Weights of a small transformer language model: MLP 768 GELU, tied embeddings.
Each number is 128 + 24 x the weight over its row's rms, rounded and kept within 0 to 255. Layers, rows and columns count from 0. Numbers have three digits each. The size before them is the row's rms in percent of the matrix's.

# layer 2 MLP down, 256x768, rms 0.22, rows 0-108, columns 128-255
102:125090116134104137127140135108133131132125137106113123150120127118141122094114086108141129107116089122121093145107159146171130152191122084120128094124084141136170126153160134136174157166115135121150149148144146125113070107138121107139111134142152142144144132139165142197126111134124147121100103138101115126145137145149066140103124139150144095185154174112102143150128126121110146123101
097:106154129140123138141186129078141120128134116146111103131116106118101115129110144131133167139145133142155139114173105155134176153122107146131154170193130080144129134145118144140111096095133129118131082107141114119106162146138133151139105150123136098136063145174118126136153073173159158132121138118135149147144129170118147139099103134127122121126090122131115128144117148150104070130152
101:104149127135149152170119124132119138135133148109174105088147126104113159180140113169123183107127106108126121099140115147136138134180130090145130162140139159103137107163101121136144167115090119129148117137117146092118139175155135118144104110135148129156114115135135154097158104107154105150162120114111154100117104117126093106147122104128084155083133157117126139130154151133169117113166
101:146118133134122131125142112141108160135111132117149103152095084126149103149146129098116140113153139125161160154147154144125118105119118133146096069118149126149140105143163131120122136141095096142148135115131129121154120097135150122120133155140112125138136104133141141108159134147116118162141146152112149136127144121119155091099090101122152117135195127126108149176143144131158118145127
100:136120117185097150109156131142148193124099120128136136182071114110145105164116134100144133133133084141127139126176184111137122111114074138092112127089138134114125141108117086120134117117125110134117097128092119116088151149111132116076132118037104148105105087117114163115165132172072129105133136110138126174116168147118135115083164117096107140156128109131107159109131161159116131153126
099:175198154115169175151117094124123130141171137123119109122112138154144091088112113124184124121119149158150127128158141117161114150139174079136130112142131119127129146135154100078165076129154127109136143140119129130091120075137133134173096144156120117099137154132096098120148101153136150145142096136112126135120124109127142161122083122132098100145186104147123105088114083134136156107146
108:167124137108116138160155086130108126099144159090130125092138154122129139186113136153104120114121151099176131126111103136167164149120146174111143053146111131140142134105132140107164109131127097091115139111138148150114141161132095102167110109141094125133163114114162087107143126131102131173093118102135134126154141170149157100154140157169120125158145146122147119161113129078138076186165
102:110163151102086159143099099084120089097089155115159091126124111135166123103138173097147148111116115153107131112165139110094111146142117153125169129143105127085110120129117159120137175113147099119134135198060134151079105138130127117109108098110135135152132122142101135106147114108105110084110109111169148131153167099135139105150162147120105125134154132085112104142094167129088072115165
104:100106117152108169095121146153122156155065105131127123093128133117112098152099135139173108124117129165100131095143117114108134110114096139119092119130139112139180085142161112146131087169148141159107127132079138153116140147132098153142103157139092069131146134147121143095151104122121141139192148152148132134141134138110117145150109134128119078137141133147146134116134121148141112090108
102:114083097086098138129103122129145123117132085166129132113134109121155107171135156144094100166173090138135185140158139083133067116108122153128133136111121111156121096150130101122140080120127114142138169148155096145093165105136106113140134139144118144125097122094117096107171152158167105140119147123150140165127108129148136117127148156144181111157167160120157141157154125125133182129093
097:132116126148114116134137122155141081131147121173088143153086121120150128165165127095144104102095112143161127185117147161108117139138105113114115127110113108143089153152137122145142119163095159119126127155182163128113136106141105127096132138091152141143119196103152137106140154155099096120160129135147090137085163116091176149110145124107167134134054123140192094142105125138136125154131
096:104136165155171142165136128138150098149165105127121087145124161118140099099101132100131113115141160178127136162110142089156134093125128140141134104137088153146114138118164139146101110136143161140104135124109151154101095123147117144133109116132131132143171188097103156164095132116124145119140133115176134151112158128134152136137120101113128119125141079138118179144148168155119132106104
099:152095117142118131143117147107089097100112104168113145110124135159153125100110117107144134122135134125124083103096090143121130106136151120135130107135123141181152125140101106130142094141122125165157092144091147137124132134099098104161143121143130124135096106152126136109133110129125104152090121095102092103172138136136131110138144135105097095131124163096113127105122120115142143119152
102:165096146153133127072131115138140125120119139146153118148132140097061143204184121134185089134161138129113123167146147127082107148150140129150090109110158130128152132136149104148124147110075164069125145116092150156154153145147102145124127168171060108110143166169138154126168128101144101129159137068139160076132132122151115112128127125107130132108094128141164153153129136137136132172205
101:157135113112142095142113154147164143122198134119117095102129156115084106136122149129142111129133118159073155126133155097110123113132126177100110133114098111142125149157154140098090129146123052153098172123115122141142140135149118141104124145162144151116109118122130102125150135133125135095119116129154131134152132144180128132099117124135123152122093122114153119142107098136128093161093
102:158168168160103145124130140133091111172124111171119140119155153126130127158134119118131137115122123112182160152143139128129120118165124168143107104119136145131127142125103143113139129121117121120136114143141147122127141130136110113122154111088218111170153106160131124096124111074109117095119144139123121125154188097148097098074156128143122102157120113135191168129146134094097163119126
105:062137147158119105162141167156100128112172136135127114113092131177144121149124095143065093144144146121141127069126118142150129178137128116094120156125122155077132112101102112121102134112148102161133121135117145135131117152110117127083120115127119128140153095113168091132135138184154155111107125116117131126146096152120170111165147144128083109099163165112133092135106129117120094136144
104:156140113155121123125120142160133187054131141103110182122124101173136092115147104106111117136105127125131118112082126140144131126102124152154179128127109114135117134109146121123113138138125145129106066111107144130105104088107147130124165134141107123130159149126114170122155142117127122145164132157138090138131089152129122122137117130116107117086092116105148122132136121118156131156178
101:122158148125178161125156130109132130145100139103140085109132105152125145123067139080133113143133123137112118133176134127127099132118106170140107140167126124169168142097143106113121135139131141136128122099100153135145136170125127133085144111101138142128098141095133146104145086108185124172095139145123077072097097083099154142072079109095103161171121107138100168123130144156122151129111
095:136139109129178155116171130101109106131077165116131147121109142090087137107125133069118122202133117137080135117151139160125129151142137138119146116181061115152122110087130142154123094135143115095122143129137120127107118151115124133156164134132159163109105120138114121122131137088102136139132138156096134146140114165122115147121140122127153142151105124126165147145110132144165132115154
096:121160139130118103138165127095137136124096123130134101152129151102129144130123122141148138145133139103142137122115140141151144129112143133116101138096112169126148112139120139114137086123148117136120135127145100125109121092105119119139171111127107116145104083130113077152118116156117148124077134107108165128134113084111150151140120118141102145121107140125140192127154067134123168131115
100:133101122155129122141133173147107164151176124134120137131120118136137135104149112126117150077130121180137106125142119129151153130156168066129133150137120098129151141157155135165144160129119124157120125132102128106126111121104142155149137114128154121159158139124140163120138124123085091149127123151125153108163100138110097116185113104114137131102088141125156190118145128091084114132103
098:138152131158132154114141130140110096136094119144117107141185126100107128078124119175155143158128172137152128113141136090121126170159136071130123111115099146127141144105085177106124195143146157114114087142134161113139129151171133110113108151149134127138127106129134106149092120130077141105110142095112141078161139123121166155062146134136146106127099111136123152126127116086118118136106
097:128151105092141126126105159115101108106093164124085119123134154120138089087142121128101108094163107127133137122151101155124111094135110137127122135116111131112149101146113155128090120121137116128102107153105139118137105132116132108158095100110134162088105121153131153164122125116180132132161154196112121138140159091143115129102125123155116120131087111137121138147136182100119169145164
099:129146155128139143095130148092138098130137089136133111128133153157179105129071153112088111123086147121126111142116127084111160132083098094131132132105093114152145121144150125138140157168141130111131101139147139132141154111097118118132106137121107153128118119095131138093099126121103113108106100159127126136121122140087130098137133132122125107140111127079116144130115157146095176115128
102:103177125143137110089152102137189145145139098172097111093114153138093119115164108097165113179127086125081155163101145148115139151127128143139157139119144127129060128112130167100165129123164183133111107137135147139145169094148115134145125119168132153106107146139153176083135185144156097114127115155143121082115158131129123098139123099118144120160127119097135136139149132112152120131161
092:150163148117140133182131140116107147107148114167145104113118102109123132141086127126115119145114166135147120125142146118132148106106115100110129142085090173156118138141125130138143122166174163075113184131111121138125153065120095159147146121106140141119119158131148122128125168109134098141124155106118115135142137127163070123131113111160151140153180108140138160123105114096118134106144
100:122110132154134101142103153127131101121098125099130123144120130108157116141118102106114123127131110091082168127080134110097086103118122119105049102159138123091122100132141067117117137115132145126179087130112174108145134154092149133100119114074131143122098094095128120139161137125156140087108106071105108129107138133096110160152143131119107154111142086105137159113077118176123161098145
101:137134097126076112138125128109092114151177101123125121090113118183125138106159115117116111115154200104152107106126124135146147104143124088147102114111116108163134085136155157150122119136091073146137147068131127150168148129145167090148146154139186156138149171140118121101106155146149112158125118120121141103132149147108121116124110098134099117145128143099165111117123163110091162144133
100:114110168142129138136076169166177126138149047170160099103106118077116057139128147155168116111176153152145110102134143161189132120124097106160148129148165162123131151146132119129179157124142110156143166120131139095106171108142117150112112117168103100144194131124136183170145134183119129169156150099152166146149153148107095122102132130149135117134148059138122121138110142142127091089154
093:105159112089153137159150130094114094100120146066106126085131093109144184126117133099140120085082139095155103104124139095159140159115095125081143129103134137103130131121097117084138147131145107135129125108139089141068095129156116134107110093163115102133057135155104140103101118143142101163100128120105111139140178142094077120169138150140096109125185120164153103149115158177131098168153
095:107110111124143162127138093095139159107130106190132128122125103119137146174108147057094125143119160102145129152122120067117101113150163173099140095154110125127127146111144168133145095136168123162137161117132134168140134131102115122094120123152118107156119146118157127120158085101149143124144128108142097130130126102112122121097139149100107101137142135109130116108121130096136134123139
099:120163110103101127153108152077176120120073132114117133187110106108141135114134131119076146123132158162150131101158099120145124167132131140092107118114141115101117077124116109098084096096092117081076109095132107120129101095117088104121136147141111118110156148120110147156133104138114082107102102114110106105086114097077134095090118124132070142137111108125122094141097148150105091109108
100:137140112133093129158096129132160118106119108106162139121130131108153136101115108122099110088119116106111141147146129170123123114064161088152142150103100098157079076161144128118135132097110153168101128113138120110135123129113095140114158138099115112134107111064097139125144154147103106134081140101124076093113144103119102114163113137141127105077103172105168092129128159142160082145136
102:123132126109099156143161119153113079125134157168111104109131136118137078118125100108112127146173114133107119116149138137127128120176128164138125146133139150145144093147104127151143147085129173126169123134124101114151107126116143115083132097127144159131141124107155137122131142152087115099135140120182122109127115079123137121163114149116180128154195123129152096115145142134140176118175
097:125086114133162124148100138127095125146103114117136154093155132152132132123170153120104152140107151114139124108122089098092123128174103158104105156115132114129129155147101174124134160138106123117141111125131074141166107113113152117129126120137117124088085145073102110153123065108137152118120107101100085109099118126112109133121128199135079124090138147146096118111134124134120118088088
109:130154100154155137125109152120130104161092161148086144152125149106112160129131127131131125129171184131138131118110119145163132161178140071141143174137124128109152162155136150154147135086134102130116120135129128120128133104129116163120127156139084134143139105115146154131127094169129184133131143127147159116174160162112179160100159139094108152151125114115098148129178156096148156103071
101:090142110124111101150166085105111110120113143121128136152115139120111100125146125141081160166135103157117091121145138104150162106143105157172162117166099095122131151121152085122172114160153104116088092116113141131168170153094128068115129125146137129079102117116148125111120135124107157139131122128125173182104139117135108116112111115089117125098114127138141114110145147120138104118112
099:136090150091126118154123160140140132083124146129134150156118106132099105110101159112128146104111111117127118142150159112116152105090123100124112101113128143114118102104155141146116115144121137144120139102135145133120138135138141127113113134075116137137151081111145135144124131102117142123168165094162135118162133132137135134151115154105155160140124120141122100109139095109112131119153
096:108145117103126160091124132091123146137122162144190124072117153138144135112131128144111192126138130128127178115110138175172142132112107126143111095167097122074126135099143107142130144103173134136139140161105131123167083101147120121139128121098135124132078131152071066127155119132164124168112124112137116115149138148161148090171135098127116167115138109139128172131131128157142164136080
100:095079141146131127079119122142133139122143135150132140142149123100177119160125112120108144144114134083162102146093151091110146113107075143100134112133146156105175128102084121114123143127102116132134086105141122127103107139094133109118120118116087111120128132067174149144116080107151133112157086100130125156093108177115135128152187134125143095108160122098154134133075151114131104127124
096:156150168056110077161164131128094149133107109133095107107117109145149138129114118108139094128115092118142139105099138084090115120117144110162116100112118084150091116131151108094106113131090127113097087139139090112133156120129183088118117138111129126128128095143123105144076122107137137151102124099146147109098098134120126152099128104101127112091129117158124138113158107145115100158117
104:106128140082139128107103125172191162133129113142098128138136152172139129123149131136123099102109145114122141117139159123163099145128125094135159156135154124111106141180138133116102139158137126164153120131153149135125121155144159090135150108092140170127131118113133121133158139130119100157111152119124124090086128148148138133140169113103110107124127112136115123116145122157112151126102
100:147085129138151112132173143106129116167161122145083085128170153124141129168113137164144150117145149122145107139133107113095123114150152146121122148147095164119148113157121079125140164153121125126129120109111115156128109146101121133108124093124148099139082094139120105147088114107127123099097126105101143098130127105158177107140157099118125134161095134109149138134166110126174125104111
093:123111066145162106071128117144124142115135122173158109136160116137124143127146092130130171119139091153143125111105158115111160121146130115119111166110112109122150113112131140117142117069173121116077122126144141103108111145133091128126109117131143148136121123130155106137133164120094105085130107088113177124149069158118130127109139105106125138129123158116115147119110158123161146099097
105:144125133123104136086118118156133120125128125107138125117124132132140142141122134144109095107113138137118131118139143096137134084099164101114103141157127121152113094105125114116141093071105161121158113114108179096149135105162118123124130147102141130129126147120100089125112101133108076101112138096125159109120126100138187113137120124134133156113150182125104102132118119114109136145131
094:155114114115092114099175126102172058128138098105127135167139112096158176145119139161129121136122160101138142107148129068119117145106134145099119105144092105122096170160155094094159129171134143146126132123125150121120120087119121128149144106099111123132100114119108145115113128122149121141133114122154137110100129169136112132092080133126139114104089122141100129112110114124144111135108
093:143083143124132132116162098172110130121124128120128090123103168153120141118150155159138139187100130162110138165112113131128113164164123106135111108138110138148116134119137099133136172134129139124172142079155125153179111154148166097117137145117096135147148166139147167099135145101214102153106108172165141142133133150102148115132103146134134112098118126102157130134152131123146103133126
098:128073179122121179153069123120156098124095116152102103084097111143150161149111165126102132132147144151107114099093147112094140160143140134116140121117135140147118132138135139162135117117124066124137119103107111145090117136097133110121083102158077130142138143111107158131102160130141169078107110105122160138159135134122148138088132121144122125118106121109129138111128181112074140147153
100:139114126121091136145112113139093151120111124137129126090088110112163129090126114128149101115123133139114114098139113110083106102130141145113101134137176101134100102127129149179163145117143149121140105146136134135125131109110150153132107082167157117100144151166128129154133122135098109144129121082103094144089096097106121115165186140121148119103175099171117109102146143136161112135088
103:139077132133114109113091115125135103120138130135071142131192179137172103111113109134135097106104130089115163115116167141104148142119124132140174176152122106127103151142126121136100142125123114071105145115099079141137140096168146123109169142149132133137118056171144124150172137076121148106141128124136189134142148143117152109107181127148108160145135158125097147135124136126081098150140
099:158081128097157142172124172157126136100100134130099149142135138099141131095139151106138103139116134082125133128150119130110112098114138102083139117117121136144163081124122159147125113159157134131121170108117115138124129158102133156122159121113167134126114139080170153186138135119074128123146109127117106176109156124205101190136124125139134132090146132146155143164125119136166155117132
098:155165073143137135120135112132152153109106151122103107154130166129098152130121109095141118150107155122109116109114136126122121082108136122125131117130093118142141106126160181132188104122110108123152086127157115151123116080143172154160113096169117163153147152145109128119128124143137164120141175146090142089097123123157111080095099127132154097116096137130134123128158155164078118149125
098:138162121102100150140108100096100088139106148106122125105066133141142127112091125154155141138112118127152155148108156115096117139076127184120138130129130115092067141117128117108180137115130160117106114135112167090124078127121135154128103105065163122125171104093123152079112113139117112132093104080101112109133123150120129121136148064116112098139116116122108132119137114095146147128085
103:121120169124134162135126140111147105133126136126163153143087125110090078147114112136092120120157120108135122135116093118123085123161153154158088110169120132117150109104170127144123123128119145144117123161144149113113126115112114123106091128132157116089156162145131111148129172124112102145145130137137162149136124170172153109123107138150129107127076098169116153152101186161151102097131
097:135114078121124129130137137134114089117130157133142108116179098121123154118173158130119130158119158122131123143099089151101117139120123157088130140108129123169160109124112159103128165134135161161143155135111165138166150150138114116134104134133139146146152114126138097163094146103135118101130117138117087095124124133150096202136141115123116158138137131140128176118068152112176138093129
104:101132174119102135101100110083151154123152144127141119112124138129112119147116111146089163110134130147089168113110132125120128097119139154127139142136140131097096132125131132121119089109134130169138140153106130135113141099159178126109121141144144136123123138107110129126121143128134119141114191109166144101132127132118169128099128135124147155149119117078138126142134162152149140160163
097:122115128103150101111182117109141062119117134144112137127133114058065103147135138136195148158116129163116166139132101162103111153120128139079120137134142136119103145122159127160149104171120102173123123137118108116135148102130123191095104134107173136119159092108136078108168132111170142122112121129138106143110137126134121101069115158114130139174104126138100126141147103102119127123191
097:146131196169140115056157132149105118113128142131107148096117123129101156176123126129140087103157131145112156132126121119133154137162155127125058143160138105146102122153155142170125118110102129106134144124115095158125139082112139134135127122165167104111147138155164131155101091098151149113121153088129144123152149144141095101118135134146134177104084117105176141127157114125093117105127
101:078130131070144144116135143108162171129106119105051108141153147117138096095100119157117118142105116125130103124139151078095150133134139108119138149120119113103150143158149115098124132116162161088148143111069091133126134147118097140109158133121088133124122162135092121140163152203119121168169127126097094092094120109159134121116175137130119129141075128114100145129115143160115096138120
105:166122132121143109088104160149127107158119116128138143154126093096137146153136107071087099191163105162098120102136122113150126113077136112084092104142113115101137125119142121137119145148132131157160151145131180148119120178069139107137153147132135121159126154137118178142090139160169135106117112193121115153085145159088139125119096163138107201086116118126146150147161129140113148123147
104:087128117117152145117136120125121137124076150119119114189165129122124107120160093097136128115155128130130120173122116161136133140157108118133124094141088145118124147140107124145118150140116117133059102122123140104166108138127107144157126076117128127115117123164134114092165166155114176152153141172114159103167121116137137123071116155147157128140140119129156133140126154125152188120125
104:112084142121139124131156137128143169127112145115088159121140140097148117126124129121123132099140109144133148126124148163077142127145124098113117150145125147111123121150132160107104138133128193127099156114122110130105146117104130146174159140118150133139130157142155144132140145136144154096149174115123139129115117091107128154143108106120129126138159129120148143106107139099128140155143
099:114145101110122130143145109169163085148112078131127083085114114099117168147118111174123135103105114089122131123104142137163123120081137153132146132108098104145116151112130099132083101121140198129151119132121133165144100124160099103101163149142137141116102166077158125160121130157108127110090082143115142117139115145164110106133155075108109172103134121158122118124146149144105100108147
098:118168103102090138131128165111146126139145123160136156116120117149152110147137132120127099146113156163107141112119151150124119104132148063098148097137116147165141151164150152104135122124132122179114153118110158154140142126124076136123141107091147132113100109100120124147101194113132177110126137108142114138142089140122140094145157130143137093122157128107111133105124135144118112168122
096:106094091159132116120147117152135134163153126122150134150125155125176155173137144139140096110165118110140146114118152112139109147165106161127172120096087124097145112155137120094117178144171148129121139115135120125168163139083100140140156128157093162110106136146136141130169129115129082158083141101100136123181156097124130102113141155164117102168161111117091157145165133120141121137123
096:108177124136161122134095084157128135110138088082123108137162187118125139117095123135130117118113147114115139085127172147158152093169074131139115111098107122128119092126138058149139160116154145151141157141114125136145114152136130140141130151174114132102132132110122132114143151110156145160097098147120105133152146118126120149137134129114121132157137155152134149135148158112080115158161
092:128172043110123091144168167109118090107208126090126085113152149138178128114139126117123122120120156162153139115135129119085138153128140117122103108148098155108127093156114127140133119171099103124116158141106096156127144131118133142118103100131146119106083135092143106121140160166105074124105131115086064116147130138116065101120073138100105107127127122139139134129100075088148114124129
095:119105078144106137107110101127123137096145121100130120127126117115123124091099126115118142142109123151110144121140129126124121129167106153076086134123109163156149162178088123151130141151113152153135159148115156131106113107141124123157114144190169116121152064163167105157130100149151119141108120117149130110107164156135089126112149127139154138154137155132163122122115098095141137154157
108:140141081132134175128143083127129107087119097132095132126152114134130106151150108116123140146110118157115115156125142143117159109147175141141150144132153161180138079148128118128178099144136130160146115110127121107172116134153182170132130114142090130173134105115122166085159114116153111073139095193156167132160110158105149119150145072129119176122150095148182152129112144113187137124101
101:098084143150165161120173136087122141151143100115103129131115079108121102158192123107134117121157150100158155124148114148102157116136115128134126123137122157098174116137121118122129113115123115154152099090140128132129109154127171125098132118141121134131128120113150126115095117105097108097138149121134116136136155158125149171128150106172147155144111137130158171141119110102111144134176
097:114132108117149120156138183130101123131152138159118161116134140091112095137175104173154105117171126163105159139141120106081117139160135119105108152125154131143116143146133138178135091133170167156101147137111137119129158163124115114090102101096165103167168143123174149146139125139121169089129088132108100096105146130117128139135142087163134108100088082138119129136143119102128131155182
103:157166146130129124117161110115125133150178120134142132133147140127138129159146115134127085101142155105192125154137157151140148098121154116126175151119128115159092135120152059137161174120155141116155154136154150112142150091124119159145112109140164156124139163140140104155104111142102152138122145100115126121110138140125118164136124159155133119140056098109130141110152171093115108119108
101:126148114100118136130129143137092114157123148138113130135134141112156134118142144190093087145125112153116170153105131145166148111138141119173104132144116148128124090123117121115115096113091125152129125122150164120112107119153132112112124122134141150166149139132076138113157133117124127141096151168133099145124151129115088110112143122124108138110110130150105109102126133119090123165121
108:116173140149146117130201139176088141109173154137124125142103116122068090130174132111166141123132136169137158126142167111165157132094135160130099097111136129150125109103134132159149101151153139157178137163130140177098094133068138131142151113119188135120121098054142123149137060114094140129144119123181114139133132147121123129111133108139162156102117078137103151141154140107138111122105
101:110138144140121096091120135194158118171109129147139153092151160124098137113141121129102105110115157156114105115113177158140145130108154127146094147134123139155122136119157126113162136104128142096126099119130106121129123125122105128126152180137110136155099162162145119097128115132137136165151099160131129149110130167142113087089129143090134137171112100127120149146100150122127106096111
098:108176125062088105121128130123159125139129127106131116081110129097132130099143173118079127145110139153124103148127147119129137124115144101141098130145117145153105104124133164115089095147178120119169161122133133154085144149166145141114159155130159140128073135143140123123140123144116075108132155137118138134062123160080130038138091117148151104158087175140122106101125105104160103114100
098:110071149077133151143141113131117139169114131163133134141121149173119101115089143124111149118138142072162100089149156088131141144068144172115122120109139134120109136143174156154160115119136126197157211145115104123132123118122121130149171133133137128132137113157166092070121096147106112119097141159121128118106101164105098127113176114121146130128152120145097123136109138101134091119138
096:117133098138089143087128163125112091177116101116149143120131099109144094121114158084117127192107108176139152107143141122143140172147103137118114073120116133147159128148139144139114105147096132139129116147159162114112137103110158109070134154146104148169157130119139154146170158153123125098120097160150102134093084166097106092150134110143159144078151111108141168170151104164126131124126
094:138096124114123147139129158128116126136129129128107125109098144134158114132139111151124165099123162138213132145154087123190104077154151113166084142082126150117113134140087126160139153161153129102147157113120071102081113137120124136129132121135101132126166103112114145096115128168130131130129112103116117142116138124159167106155117113107156137104088183149121154104183141144123098118157
103:136094117099133100151137113169110121130116128170183125093108149130104141133142138088123131117157173167124136158116144140110119088108142157122116091119151105180083110123130107170112171159099117151101152168132126118152153146126148107116102128082139120148116126132170182155113130085104093162176105149126129108154154116128121148105116158155142125125151112120126107123158162108127122121172
096:119163097145135139116130147118124146125111160081137130096160125134127154130088150148108172114135122136149138123103137132133099139173146120111148133155109108123108125140102128126128146146162094123148147135119071136085129126116151131107113125161169120091119156136105131159178097134130092128130146158114109052129125133135139144102104178118130186138124159092071138113119170144155112125078
107:120091143093112131126117117112165113123174145113112145112130127140112143123142114118130137103083136154139106115131100131073108124088126111119109116143110126094142147134133140110141093116119140121117138113141124096112146143130112159142132132081122148121133094111150137094177133133126125093154130135143100129124107139157158124118113121179118102080168128123111101151110147104128141116124
102:132121127130136116129126131126138098067135084129147112114120164080103164084177136083115108118141146142180155135083123130152102101121078081122157137121138169133103153128105137128121108132135108126152112106119093098110111128123107161116141122097131148133137148117145083125149074136146152111170154125142079124157106144202134096120151140118135129122167103078073147127094176157137111119124
098:090140123127139118179123115107165107163127124122108110128091128114100141150156111155123144156137131104092141144135161122112129156165084151133153151124122090126206090136119147113149154125122113139106055141102086143116096107117101113154106092203140150124128127115124160169117161140124145119116097152114179106146126136123143079129150116144124156115074118140140122118111184131084121122102
100:135142110164120124123103110136143144108157129161103130128119142156127140097104150096127159137108129120103127144117114132136135102118126131111156119068085113131119123148104070140097100142139143118125132122112123134131091118139116086166106095164137160143142147169117127178177129119115134130124178094129129176121137127120132163111163153147131156093102116090135121102151077147107121164164
101:147126126115112133100128093116148139117146116115137112166105145139148095145098131133144116097116147148118142162153146128090099176102144156112086127135121138139115160176138139180099139137093125149106159138136179083153146111133120143147135138162126127153140117134102096094113126150143082090183136161118058139147122157163140124155105131139147109142136165128157132130138151119110109116126
095:113115135068144111145138106114120149141121118143119155123123175140131122123133137140115108122113150154100144109097146141104169120184151115141141148129158122178132127146150124138180122107150105106115070121120125123133162116118151109136142122146103124102106112186115137118112109146124099172158154100106127132151147134149119119142139123081126121184105102140132145156124146079093081125183
097:104129146146117110110157125143097168105123082145125162102128163117135137090140096140123154125121087124138117118132173099128133164143122120175131124196089117083147132160119137125108151125148153204127131110166125112125102170113090153159124152122116128113130114106126089126110082116146204102110141120097112131125130134098152103152116114131123155124121169127127095126165098129165144154147
113:125126131118126133132147125116152126077119120124139127094105115143177142141131161112106112087097141133110139120176114107154105134129105117127132147104117124089181089144152138134097090119128134094093127135122134121113148122144108106167129144136131129090094141086117140097142126147139128100094076126077123101151126124141136107123112165120116113136175112103128092107110113146112171138111
100:092140092099116114137161126145193070080120079126150168150121176127142091153116122170109134126098110088146124170071153108128093119077142100113104143108134150164144160102119085162168164144131124111168107155111146142122110173144152134108152167106108132137147145100159138176106148128167145118125173160105101166152112147143108093134171124117135136183113114135141089150110126162123095130118
101:144102105128104129126150109147114140150135135113101136126136113135141126144128063113093167144122163128139144147167140119150119117181125153168084152157148121097117161130142143116124152095103146089098125124121133137144120108158135106161120136127142145111145154124142143095105142129147125123124148127148140128165111132143099106136091118114151081117144115134132119118132125097126144116145
100:133095146127129147170162114124170167142114117111128150119095186104110144135083128129117137095119162088137142132114128103129142091128126098139131116064172125104147143131135138121130195119134061116101180104113104121152098204131118120135121187125116145121096124132151123155172096096102134115121146130092117133168107124133144121116124116116137159137107111098136134146132099160114168128100
095:144122137105156125121109083130142157124095084118126137159094122094128130118185134140159131121127146110085146137093105146106143101143126139177124093107140135140144101141149157164142153112143155121135125109129106105133150175111134136083149128110058147142121063132143132100114124119131141111123146116139166120112126091178125124100138127096156091129146122155124133142135119120147143129102
102:112115104123137165110083131130123124158089152135106135125154136132131137117119127118175142100126109117109153130146103155087104121165131141110128132091119148128130115108163102114133116133101065113139151126126139130114171143122142108099144155142135137131134139122118132138130119141107105112088138145133174098096098102120194128078123111103135171137147112125124155112100107085162153116109
095:151083114126103121117075108170110119109096117141134129106118114161092140095152152094113108124126100112105122108109146078084152132103102145105130116161122169176106138119136125149104108158110082088093100161131114155079106137143151129113118139114101122141167109151155119102184131118100153134094124141134106119141093129136129158176149165140151125093159160087182105117119154128155130066138
104:133143129176143151124124127118151105068131113138113098092133138089083153109097097125126134108154185195105109147158165146110116112144106132144065115091131170118086161156133135126130126077109131109156112130124148109091113131121110099132140136131143107115150103136135134079116115156160163141135117113151166125171144132152178126135134106146130071125114140089107141097131156158095113139125
096:109146095108179141142116154101109136125159136142130092119129136145110137135089143118074131114080141136138102094124107097134116113101105105094109156131100141129099111089128116109106090105132127122099189127144085127126083129126104097102102088164110122098116111104093111152119079133095141139106119130118130140141143097093150130127098167112135124136158142147139122117120129101132098122097
097:115128154106167075138135125142129112131130115139164151127137139131062150155142091212157064110115135113126112153103122147130147143151118105135120135126125126108167150124147149101107132092118122136124146121122101120128128053167123168129135127135106106149133104131134171132115159145156178122090119140111129161182157088096081099054132153100168151180178150158155136143167118134141150154136
104:103123136143116113131130196105113147154099119149109122154137140121130153179123106110152117174137150141130135106164142177125129093095139136167125144069108111121120124130140141147188114119158156130157173127115163104125119090132159136149102122106099136151127103152124130122131135095162132120150140140143120126150163101159109119133109149149146119147123068155150133164162140147139138121130
104:165149123063143157161136096126139147127124125110113154109169123129097145143089130126139097066154137119153122169147105082102175119108156179166135137118124151116117109113129158111102123131107123104145152123136163122154117101120120130129117083127093139121125119140155146139116121177126070123128133170122120124130144176105123152088120101159157159136148149132117117110132135113170126162173
099:112112112087101134106079106103152121113112119104129188100133119086174184130124093124100127128132117150089135131171173146132149078124133132120147103138120119100089118142155149144155100150131104185133122120146163152112147098142136105157140149108069107128123140148139167142106136114105134123152093172138129145127139147127120119135063124136132110133143210114157097125122116155077181153154
100:131139119104098123115160107140129139104124127160178147114134115136110086114114142150134155089099095126131131158170107109152151126142164145130072146100158100136128137150110141106103186129159144122164138110116128131121121140115155148145143117124117101143145128129126110117122144162128133125188140163130141134091115125135130097116116127145120150147125108154111056109129149150089116160134
097:146143164122101101120097137133136125133119138112115122130107133132099122178135148140129171104129120108135100137142110132144129111110138135107187120109168108148145162097142116096109101154116185117129137128092104155133155095108138130123115128157137137125147169183157140103090157163146196101090134162151140130123124114143107143130145126152167111092126121111095093115154109142114123126135
098:147125169103121101161149113134168153142091104150137178158139155159128135127130127106116122130173153130119127146134101121098097131119127117172085155133108148109133126143163115088117165166155151162099081140142122120143092117123118131116128125130119118158133147081128108160098116170138118155150135129127095110105121143158164112122125151124141126101086160104152091098179083148157135083139
096:104180144128113111131162163152103121157139180136126136147169164162124082115107134191118100122120146128116150159120132131086158143176116128088135137108130138119123110156133103122135117139121154119094128093137109153116148098126128066137157104106100127103128143178111142159106188087167102156133127145142101163141124138095137123115118124111130091144092098110116131157117184105090126119093
100:136105149161102138102087123063142149121139134100176130127100164145081120131135122129085137185117096139123154117129152123124123137148089117111127109136096129124140138121161098148137147113087126131144116153141114114112113123162141090127127127138162118115136128118156103081150116153171173143153207116136150105135135134089147108151154092137161161123161103165115147121096114114123124120133
097:152185139157120142139146123088109110155126128171148155144115139114131135112105128121115119119109079130131127104115113108154137125089111117148114123143151099157157081150129134101139132133132126132111112128103086105160124163096175088130145133159151111134173140132123165178133146081135120137124127146161151146097140149135085134094133095118126093151141131105173122138119142156167134144114
100:085095142061140143153109110125171127102128151114126148171085126128189122105138138111108164145136144133110137109092109140145157079118159123117108132173150126089150110137139076132118154084121138114105157126135094106113098150111132125132126107085073156090141165150092155121138113161096099114101084133110097127104118139157103120166114121135115140087115098152115130136134108123109122164098